config = dict(
    hidden_size=160,
    intermediate_size=640,
    positions='learned+rope',
    attn_scale=0.177,
    bias='all',
    init='normal',
    learning_rate=0.00219,
    max_grad_norm=1.0,
    warmup_steps=315,
    decay_fraction=0.901,
    decay_shape='linear',
    final_lr_fraction=0.0,
    max_seq_len=512,
)
Each number is 500 + 50 x the weight over the matrix's rms, rounded and kept within 0 to 999. Layers, rows and columns count from 0. Numbers have three digits each.

# layer 9 attention value, 160x160, rms 0.101, rows 81-159, columns 40-79
462505561461533412553544451504514475507506413541406455477473591625531458556532531476569519551592439511472397405413601525
481514435424508496560522471551452500534482441528503569494530549491530566642525375535661613541514607493580545429396461465
440534533447487541505564466468504486559475519463635484428475617580444505500519498590545437475436660466515449513520542572
432534502440600535509486402439452528470521498568484556527521527424603485480474490461509465350535467478528492479596548567
477491418481473529601574553468462481508450519498555455473523505491433505493470505432390352498572565561569467577517537501
501444569535502603458539505502491538504451444519490630638496468368454485585506442493477469497501303437426500431513536506
524532484514627404447472489529600474454596540618437505427482526496447483339503509573501500471465621505545553585489482556
465487574521513559503562340514497544453531489456472521523471425489349575505593550522518432540431513526515570466422431519
460479427527427560621546608475383512536439473466505507494534540637508515475490413516517599503582576577572455473401539541
524512607461465446383461488480555504507535458505554568521492432431483507457548487560527481522499539470504500610535464451
496555436459530535495593489453530525537568575442578549433534559457371561412497473536420533448499557455566506542536567572
520476581450557425532440520573512489536516411523469587442468426576467524498512523502578497516575588559497508563477472461
440438611449449521515431546499489557401434527453423509498528443419546436486537598405543566516480436487482429418576514598
499553531412459454498521473445598461569495537530514482429484574600546469479426368503577581507496467545525504537473442420
504443510556493560476540555465417514482473523504403507470489398505434463471581536549456573520511406550499537451461561553
471520508493516575478552506555454565558572454563496507585506510526478435459469513498419514498557513488450448520438516486
458566555485433509475492500448558464489500478483441502493442451557487543494494474495440514550481489552485556429475381540
509565520532477549560472494528537520374478573486483521546539512496541405470476515495540551463538512514554438475481463437
473543519437523529467477503544471523465514503527520520434468493534569539582441525508319551475445526535568493488501525565
565512447472517468505420499444541518405507549551516459480500446459472580495499495448512502472507400483528502545525449573
466475483516451519604457503490535475406441590419604543476475510448551582528564580477521559511448566485492473527445429458
549463497486459483370543558470482461536483517445413525449481528535430456461553477572572402501545575467509466516429461538
560518527541498484508436473520524501374477569444519531495508515476496509474498491480542485478470491488577476535516526470
539575445561510535637550495490558487406548465505528544515508567459487518443546416385586493535482467458433572478471425426
489533465495479602549497521486509528555519448480489477545511432471476405380486488484569512533520629472501493482493465480
483539554488483474485489475475503477488498468504452531413495418650562502479548517553390455590417533484496609486535435507
517476523490459487493439542539497486502441536421398523440478357524493539517490461531458425483501472474535452543500512587
457560500498518509416514403471457502491508431473499462498500540488452523493508496511555474574466467606410438468469539537
486492492514457569492427508429499493569442479466577516433480458431518480430510495454548502511504549528469498456517514519
509469529514477518452535512506567508515525477526434469550521544457423515498513532525503365527575503541384446566390471522
473484492454464472401518587517476502607555518508519481531510573597456514446403533535431510515498586452544527457571538409
437512572506471482508468499512490508392499461506453497556470457543552451499447532460493544563456618504530528466566510496
518505513469545459503469502462455500434478493498521534414492481453485526565569502504451400486413427522477497418429524571
506459524471546566420543526505466539577574422543444535499513507515501437491453509516470460508476572521431514492426508455
464523520501569502454538503513548533448510442569474448525518561513438437479500539402454523484453416554431469482502511517
504475582514498523405463541511510462499502476494437460558483486508505500491473517515575414602560436452452509480525449498
550479443494456519571443535537443515486522582450559492495507453488478576433414435501515511513450461441644512502473516463
489526530542580425534572480479564485432498506589432514525518540502440404514557456486525435512472418482416504495455496524
564553509526518474486537608502517488571571437486467551502496531539535429460494466435560435584521518493409555425476499428
465454532476527572478493471514447515594483450517514569528496536467537493500436542498519498523496505558407475472484528449
504582475491462453506518485448525465378458536539520465536492456538485550550519486519541506503426490514531516506513473524
558482528506453468517516478463474479525483547429501521464511475441516548525475455625545449594467514571460515475545535498
503536473477524551543511499517543502538545466536527530451481500567509526429493467548436519494509539470469532506396442537
533477507466558509487539541510481517545527528572525548465496474500464542582481434553531464454479454528454523529512519552
457423534450542551488472484542468492541449489477487530531562493471555419574469586560544517501518546539472431460530587500
525552466546518535560474551502487479529535497461528489486488449429523561528546519522497505462487495479566463497432471500
518446517484581576485483474516529507417569422474512577428451482360493374482512513503489399524509558602580464434524548554
573532500490571414567452550505512515529426556528493502542511519455492500464505444424455526466549396652556487515477463476
530486473431491498563614454505531563463460475581572515495474541442516546504608491551572461453535479496426449468441492470
448486514467468506458507500567518483524499562550530517504540454512438513539452502419458366525485598542517491463577528430
547514490557521453553454536540463566515539537512505530496565509486483465523416493493493482356535578482594466509491526462
459572557475529484437495475523507520492482431543495428510554475442506593478451550471477440610503559551510430473552486444
523505488468519468598573484499538530467480526529526487463496543469549522466584458574523473488514449471464449506510483518
493331440452510518551469442548469436470471612469459537401540498362500544487542479532505573510579490489511527425438502517
634470407462511503518511562522551441430520558519532558603440458572520481490513508476554447436511470392591497594553417521
474491471541496497494408475521496493554527459517477508434536500474494533506415405449468558458582455513498561487461572537
438570463516516565487538468508448433439481412485525472512478527448583579539567490479448484569518556503445493516537465551
458551550502512440513488448533516628542534450588512508436486591429547475580439526480463515471488516532485471477518524420
407587439448470485547615413550502476449443565553545501514508522441530547568584532461468517495472527544443451464426448472
449509577489499447481586435498452489608526578593549511486476582431455363482447526564477509498461445570434527463490523368
563458524507506529602497464479454457500541514415531565494465486526504420521490551425521515524507447447531522466432532511
477465371445544531482555446582455408499482594558564549517552469479570520549502516505510480481523421540523490518488510495
412541506497503520450490410558460425520492444517574550502458436434505476503471441489521453602448531533514551438545523525
470502475439488527520600415460459379477461601468595511443484510535521454522606516465477513501435432502480513486405456510
469509510492572533503559448491523495507528522513480497535497526470552540451495579526483512483498510460424479508516460435
508559521571543439565435474462479532455531484604477472563467523503481525452492533430502486446511505550473575511445534445
532496553493489514564473570596469562627477464462452509526578509534455527534385491429494470536485444505606464508521496537
429522515511448445570509425585556473488471480505527568397457538481509573497462428518478493546498520474526549503487536465
516498473500506544521436557545480539463523511455455534510509466551495447496390482532462518422558452431580508441539548569
565488455536542446519436541505463570518421474531479512498579503504464515481425451557582446461455411528492465574534527479
508514479441486540563559468509429480382518467515604570529490470497523473576512515494581517491456509474465496478553462487
497505503552513424524467565604598594540477482517463503496527533512457454553459463504492472482497496504544528531590529415
519456522468551470491479534443484507501535635491553590519572509538560514509501521534598569465482424448558475550412551511
496618490466517542457424464534496539553507457420426433544480467521596534561433412485459554429522428488520502521544503662
464537465474459517421541488440531473432431457458492543479500483556474478563510520496537538488533488554546468427481468548
415583450477425563409567405575489500458497541490498537487508558497589447620508531514467507529487518500445562483537476550
522498496512487529540443457387458521412527506485559509501477491521513480481542539481590555427555485515520487450484564537
505505414512523393654546476598552554459509496581555535465541571499493538538548475499544430502515522525500495518467504399
467488408438518590543622390549462608483521480567554552489522527457517485475474462505608496381506480437469427448507541554